config.yaml
n_layer: 10
d_model: 320
n_head: 5
n_kv_head: 5
head_dim: 64
d_mlp: 832
vocab_size: 6969
activation: "swiglu"
norm: "rmsnorm"
norm_place: "pre"
norm_eps: 1e-05
positions: "rope"
rope_base: 500000.0
rope_fraction: 1.0
qk_norm: false
attn_scale: 0.125
bias: "none"
tie_embeddings: true
parallel_block: true
init: "normal"
init_std_qkv: 0.0228
init_std_o: 0.00511
init_std_up: 0.0228
init_std_down: 0.00511
optimizer: "cautious_adamw"
lr: 0.00109
lr_mult_o: 1.3
beta1: 0.9
beta2: 0.98
lr_head: 0.00693
grad_clip: 2.0
warmup_steps: 548
schedule: "wsd"
decay_fraction: 0.732
decay_shape: "linear"
final_lr_fraction: 0.0
batch_tokens: 131072
seq_len: 512
doc_mask: true
z_loss: 1e-05
train_tokens: 609200000
steps: 4648
dataset: "wikipedia_en"
Each number is 500 + 40 x the weight over the matrix's rms, rounded and kept within 0 to 999. Layers, rows and columns count from 0. Numbers have three digits each.

# layer 6 MLP gate, 832x320, rms 0.0401, rows 90-103, columns 160-319
527480488494564505480467513497541504462484560517584540490529520516496471553397471576425473497574548462480608499492627401503482527487551469464541434544510551497429453480489492529504488518459440449493545418493550499462458493566611568450498543479484534510477492486543485518587541553520510491534507504390555457508514523516485530487499522445484499452552515516444465557494522551501501561552489535513555498455496450424501528443421544521598542525493492490466537537449476593566504490557551
543450484556498496457546460480454567493509511514442455526481518476487524540490529487509484541490514515480429501478429516424492526505535520504474496431493476447527529522515469534490456460528473518495519447536552533530526473526527457497458581452490479493451456471485499492526469497494470562471479480476512450469496442539512484496529565509482509516468474485517583498451491515497484459446444470515492537480499553487539547488476493480502478429455457465547457479506479454533526476498468
390611468445491502486535507485635524507485532459499533542383478490452520534435509490507420513577483462476547403533493541403495487505518575477537486521482547484414509563482471548541532517539548543525472510499549548514503465448444567491513558506467517445447554593571504493498514550523513458560523477524523494478533503539447488506565494475507536497462506475489478525521535524511497528499493495496549574539555534498425459576475460547561571474535541493480474509574508552519436537482576
470458491460586494574488527542506436436426495466483442490558471501456491456528503478454569508424442555417475518485470437476540469503509518512526495507498570537499525484544469457457556503475519466573558522446405559440518514440500549494483485556545546417544448585500517471453519550452532489510428512386543466502475518531485486498491524469419494590480522568506496467480494540501496477534500518477482398526409466549540502516490486458518476480477477519444517466421547550486496529512478
541461549522536526590451554467478488488521416442475506496422520510504497522542496537484431434548533430490528526487490494569491492526479560489577465510408467518512425478486525491467524525477598433529466516528498455504525474551471517523553537503591512464493469474529452462432524513551555504584486492583515603503473509487443436466524514539511431542526513497508598517466470493486548555496589504490468524514444529493478509463408495539456517520530524521512550513470456505508455448525493
472538448535581442430516507518526578453502529553534475468445491601546623531436463489526422480452526523513533609488514582542448471546488475551461454573533392492533544550457517511485520457411529524526481492499487493466504476544508497511473444544466491485524513481472454498510502455495513473528570501465454490428539486585534513489480469470543523459473506495571503523564507513526484468466456502534506484509471571499440457548505412532409473494474507550498572516492509522523443496432500
483466533452544534516412528478463473444532430517451467443505528556507417534533483552456484516443484499554492550511461460505578520479473519462500503484491506470533455513460531551452452454464505496505458520504480521480450560509553577575481471526517441474521586472445558528530503464506572528533608501500483540511461438506516490508549430413505444481429523476445499530522520577488477534541554539503445454519563437529474423525491521431464524482481528465456482496477449471476457512493482
518487487500460500475538559528509494490501515523469426517539537585566498546487496547505528552534527546469472559573520474514511522511481485418509529541526481535507454422501492509533529492560469492492480513445502486465491500475540428577491526561500489520476552493485545572453498481564540432454516429519519526540474435520469422535478531512472520475486497480477540501448554467504538538502547504501549501497521468536577461504479536544472396517461515454532500480484560448457424486542529
489532415529523521532478452521588548445536382506548536503534506477491502518486456546541496459495437527445499480548513529467503458533444554547489397538591538463500558478490521499569460406512530540482521474523510550525501484492510512431533434421546522458456552532528510471489525431428414549449536539465514485463513519515458438443531477463490543538511457530478560515533417473494503476557485460527546506465523570486448543504508500480479501479498506549429492476487528534476517526513516
555509501529503505469512528568422526504492511475496457480475567500520521510551534510464510443473548549537470492466496492532501431571454459492457496563540552506502516476558474524618553512485598541527533544470528518477463505519524451515471452439494448526564546515471478515408502429434423552506476533479541434461517506480558517503436474441475453490483548559487576509475488439493478505503476471483527528530480501477516496552520455519529606487509570495451475456512427552542475388467499
488511498514550492430560506450559516526470489483505464460538555478486511470508520542520469457530508507520578498483463541514483544472467589485497532518483525473463517521531504552496550486528541480523509525441484479498442515517481512440500481594566477510515465472563522484504471480461486500471442519534513541488529472492390466472561516500528533459468511476529527562546497544503430525492506462437476569498500506460465487521516488477467461517555514530502466474480461562488417460468544
428520503511495549523467522481562544548447490476593408481431527518468600503479480464554495617525471466452470565483499540422479503489558532553536518530510535479516485587514537481452585489456514555485504543570510434535490443486457500508531463539468516529559514501460519474500431566527588485516517525571480567515438450486480417446501498450520560526486507521457516446515546428505483476462503451441526502512527465553421522551459460532575485490532510558437491476441462462520508501489517
480505498564509466539532537464552433542551457526520567477422437510410489520518444473395499521497467431530476440543522536426473539584512566527574499515449516588427536461463513461494466447442461525515536511579531563420478524523522464506496459489504504538439482504523536493547513508472545490494526509475447472513535503487476490511546458453437514505477552505567440488473539501463453510528448525539441563502454527533484507435488499528550469494534478505480521571535466490545472477490499
492492594512491569447491546542519514494512529443439507477568500521565553576459583479442481445489501443474494551522498503571526473436488471533514519524512457532450440498454522503496498469514482431576467542485466471523507488554479425559436523417520531534472481507512530544498509515496543510510464506483436498577521500468527430496474529473525552507495556542544500464481502444490484507561449458480542553498514531493588489458531477416538467490457507438485495453500518498523498467468496
# layer 6 MLP up, 832x320, rms 0.0408, rows 90-103, columns 160-319
510496481496491492507492470545534466516450519506476529543505416522440528510509498442520512418506534499484491442471576494566505453486516483468522448482519481549519507490471537508471538488501532502462478509482531570542470478503471511566528513520474490619474494489448531498399481543516470460492464413483500428517494527493483543559582491478462468432456569501587515508524577430549477395579512364567507593590442490548470509450527460447473429485510528562552478490515525518520487516508563
482495437514530475423568504478504530454439486466536505507519534537517476550481514505532497558533452488514472509499430530514505488490495518569484477472494551455490526549471488497555535532501541510534472475500531488515446489492515508455528503457475485453408513473528500485546463464492455536518462502534552486468534489507507475488496503496490562477508488494505540514567531491477528565478411453527435576465522502511529507472529491487504479519471493521462526500536548482483482500498575
513413440475495457571489550529515471494512509471482536492518470424542469536485490446489548571542506501466561515447547491516499560518523510508503485535387543465500561494480542546587491501511527504502479478513415593516481452432508503531502449475472478454434545542532505460444502516523552428478568480448459552478495520462515479496495501532391519526506468486531508467517484561484506452487510560529500436447490469507415529420533477488490464514483512543533520532506504491523470498480417
549531520498481558550518573501506488527489598497442472504513526468494508495515536487510596417450447521477483503483471453492511467451428458450479500481490541468487519564531484491489496525393556501496540446491399500474458558546464512518536477507484511528518428508505484489485437472457516495511446463448544415566498560518555423489473461426525561529504482494560611518445551573489485463455472510502477514458495519461482523515449458503522475527465527554562447491519520514522517482483519
516547514518472578477492543489513459540529487555536436515543525493420516453523503530460519554443460482480526505464529467525542469515520473513517465543565512470580477508477555506485506483498458549498547505505493538566523539563499471587482536511514498537515490495552473582552546557488506478458520571513484524560534549488490548525490490519543494453492470496506445535544531435509482490489404524501511493570546523508555492526528553476489505445530499498483541484507548529542528476474477
486495534473528544488482515460469533604471529520486479458440504484567426502536474544431534459529481523566424574489510428479514561468548499398545480471511475484580541506387507567487551492485511525509519461480475550597450459530512503477522469404465525504454437485454503547570585591573516483408413482521480495492499497504420540374574516503512472480464495521418493488566463490457511536514513569524515484483558465540477383449514445435469533519465444501479463514539519533572438559486422
502492506457442564543546491520492422510453461537565504525555510502463546529516521492461466509501487500493486494521536478436535506462455535550556529490564532503523406507536570397459564494512484556467389475485506499568493434568433541563480469451493493463444482497540530544447544523478491439500549453506483494485456482509504474547505461482500576539492517451473527489440505480473512471450545487576523485498446554566470469494420465554518505407534478572472523516560490458483492481509498
462554514559487457489498507461471478465519489517437560523470530487496471432576475476518523475457489497488504504500496520544519505491494481477512490474481503539523464470515529563543553462577538512492435525497496487552529508490495574487501407486458492535455449519495529483516440458528497519501463493494510517495505500489484487500462487479465483502502438536472474458434480528495482505495450518485486504519469489474531567483551589510522480505435523521498574511437430516475493511490482
449498560431524483540473489461522419503539507566481487536526589476590476452487433474471494501503533496504451524446523424518471595516481510466537544481556500507538427479501505543528468510495617458457481492382497480514467520464540537524495547421513526510564462485489582543517510504488537490591517502453476574492517432530437454449491509567445474491522491507492539513419512545450524511514506502513456500420532497376498547418494483484445531487512483451508566523485506536463521468545564
502468477467544487498543462442529500474521471526521538452560473471512434528486483503501579460486485531496379523441488459471487436488502527452446553564495511411515487525561426533476475496498507537533512522524473519518475484467471546487502554562414601537517512506509464485439590487529467463561501425494451563517505491586530533443443490549585550509497475491516516409532575548586466561505488464552499504520524559501482525479455417561481504494519478470546509510521519540560416493551493
461506545534513496487511521499469528573496568475529466471487486437436564486538515471488506498485530520559569546512543604465479604552524494539488606514470547539453500489483519560504507431535492514523509533510443547498473464529437539430528492528561506586488495476494515491537463495466491495436521493486444598454529536491462458446492548446470460469511551476481523550494564509417479467499520542451506514523524428498488482537415504576520562548568494513551456414536457510453419495499475
465476570485530463515465534435484446510500525489518523522541514519539480528497501463538520498444510481455492499428508471491511488549454516517399541543478551470478496471447502493540450473521530542450487503492502485493505455492504475468528473543476462480544496517466490478590493509493486497378479439514472484519420578501448568461447472547472508545507460515479471538506476481447476527487534488491517466483456465520502508513516541491577478510496480471516573556466502509465477507618470
550553480543484485484541485575514484432512532544447590536513549506476553515499557456492496488514440472442465468519576556531553494510465521452476456490483507455485411480564460499558498471473506538531491452516530455471557549529503480449477558451541555530487487456450483540438548529472523488468507507521448461569458493500508540428557501494503520494505505492476528467544441549455518456555474544520494572546428510477468507576535535528515446414481527456510539476452464447496523503417506
487528485476498490473482438526526529483507551506513438448552496488550492499477504478512512505563489567474509487488514515483548465481497439516523496528484532491522488485533515474539414479464506469543566509588593491505534472474526502456507467471455515424566506502517506582479422456526477552505570537440557520524540532445431499512502487488540484509513494537502455526400483514546468504428519477502475520515512475526555538564452442512490546437482466487502535493477532496482496497480514
# layer 6 MLP down (transposed), 832x320, rms 0.0376, rows 90-102, columns 160-319
500558487530442484446509442496565568563546420537480512472477488506502481550499480415476540458446461500500521569390511483498471499484490480506552605459465518468508507509515581446520514519430530511538493486535509443478557549486544487507467472524503496380535553483562514487487512455490545435574469549518442592512500508450512532553489531567495495489526471541464531521457478506513498510461566452485466580646465395526493493459501457552500478507483570495485525535531485480406468493438511
524488528426518502524440503490474536541464521507437525486500525476510526518499478475503499502502546529548526476531510478462526486523522513410501499521435463492511522513481459509478434464529473516479433452534437555508590510535516540557516523554524528494553578522468470498520504506485517524446548504471476473473519447503534491479508545529469442472580524513424515524477440508491520504513560500505496463514490480508510558512456516513535565419521517466543485441479482510523503478532433
513520465498439556488587538511494519473460506516404547480523526506502550480578484491494508466483515496505567472536531492535542502572530482533526529515591396546483404479533498451593491524467511489536480469560529455551484524497519483455504505490521506490515482456506462459557431465456463596512432524537450495448447548513524427466487562417512516409465440499467523499515515529444462531564500537546513543478540479496470495495549511491565504509574536531524540467450560525550454478495491
461378448441566388497414517560526500554455500513484482539471466462456518415540550519450560499460465446468473590529509476480502467434507501583543545542541546491482522506480517477455506478453498472516464528495426525512483487487564488507466476471453480463504506576503487449469475522405450520497525505493458533437498535506454514484466699477471486560439465556555480507451458547441481423551568512531523427506403508498547507463510530465527556466536334469472511460406556579479526503528455
450525450434508445547530500485526464486503447436439492482397499561534451381492498539479505481514466488551562506475427514466505445512526465493472500471438567464508509462515505584513488466424465484509522465491473516481517548519505568457485486554544498529450525478535510481461513470485534481508534492518506564498525484520532559549502483455510557492466455472486517462543485497558533510477488472523507485486441521457432576500531485500448540500523519540502505487540519457487513482479558
485503537509413448587544480473477475488397572444505561518490497503510498496512497495524538499514440492551486502500445464488468435620504567486494568491470527499451516555461429429476460558533525477515510546455495599552487430488437494527450454455514457573499491517466527490553443439530507517481420438548498488519453520520540533441519473524518494510495501473442515463497474531462557559447521507491445493539480420518520473465420487489554549576570535497523458497484453482570478496490443
516491492517519526496494473507541518499542490506474554519508589541564472509513481545544555518485551486468438542567459457578516494493522455519484465565508535497513506459472459520535484492470513542525505501480466495516485533497571532501472504536532541447526540476494450486539465451521528513424431582544542477550518456559545509492522519499517478473501468461430521537517452535499508525533517451424482478595483474526474550481536466474490567507485489517560519479508503586503503500523497
567526517498503452539488555428531539525417485465549489452536489509456504531449537524513515523534434499545486543478456532476494463565573513573513491525522556477497497499510549517514445524570436519506464432469512543461487457556479477492475508552561486460498480488526587514544526533476419506475491542485516483548457530559545485494452531539501564466441554447482508477509505436541548512476516452527461493377520473489478480505453469473538457561520446527514485479563526409560516540527555
439546416429520535531479551423503425479560444455503466556476475511509458472510564446519514558449523489538493462492419411471417410560507593421483566521537533451562485475453538532530471486491509486508553521517449518496499471493502457543471452485529584460500439481475586568511474458526534518531510475499499579483488535472461433499427454546493483509509468536556575479491456455446527471488488570530485502443570513462487562524542528426516572518502474502487530439528423516487557548502534
489452475495470521502467601586443466531479503405528490495428543473513544483587510423483445528441518518537562515474449499515542499517445494491516536560464503532479568445534509513542463485475524472507461534507557525477496526446485428497565493501561500522479504432554497524503513543470544488415514510507523457503554547431454457480376508440513459509447521484522495483499512484495527463530477518537499621518465517479504434460516486507539514450386500508507507503545430496542466475505479
469460521494524482585512473529488494481508520451514516452493463454474514477487483483474472577478460504456419524482574486506462446563513443454541477467516482509533452463415493523514482456644469511577461512472525507530508461430538470516507585473439546493529492559500511523506445477597534459537451463492473513527463505516507521470497646485487494501513433548453534425453465513496561470499486561508544450474493475515599528543451565478492553462449493520503534510469513534493546539536465
486514513481492474487525519572563563541532503467467527504494488485503540518506482542500424520499471566574570444428465496589521465573415542472525509487522512509516515420498455462552544495467457530502527508569476542508509482475581531513459468512447535530501459473503465567508506461526482441545497550461547538476491454509450468490549612542501535484436543488519446420473442482562574554461514484482501518507529460550453493560509475501448561504573471477578428471511556444537476472499513
456553524462512520465554527467592471502537501504454446476575491559446481440555505452499474515509457383528519513509521509441468526472547482526471494433499479561478544466463426471410520428538484404446490500542500535550447549496497404535490474527437437543506509544516504487548580528544508496390517525457535522465587492590476508500492478537464454491492528475472496526430456484413474599584521532455536479527520572543458552542476478542466510491502524496492541533506505505536475475486466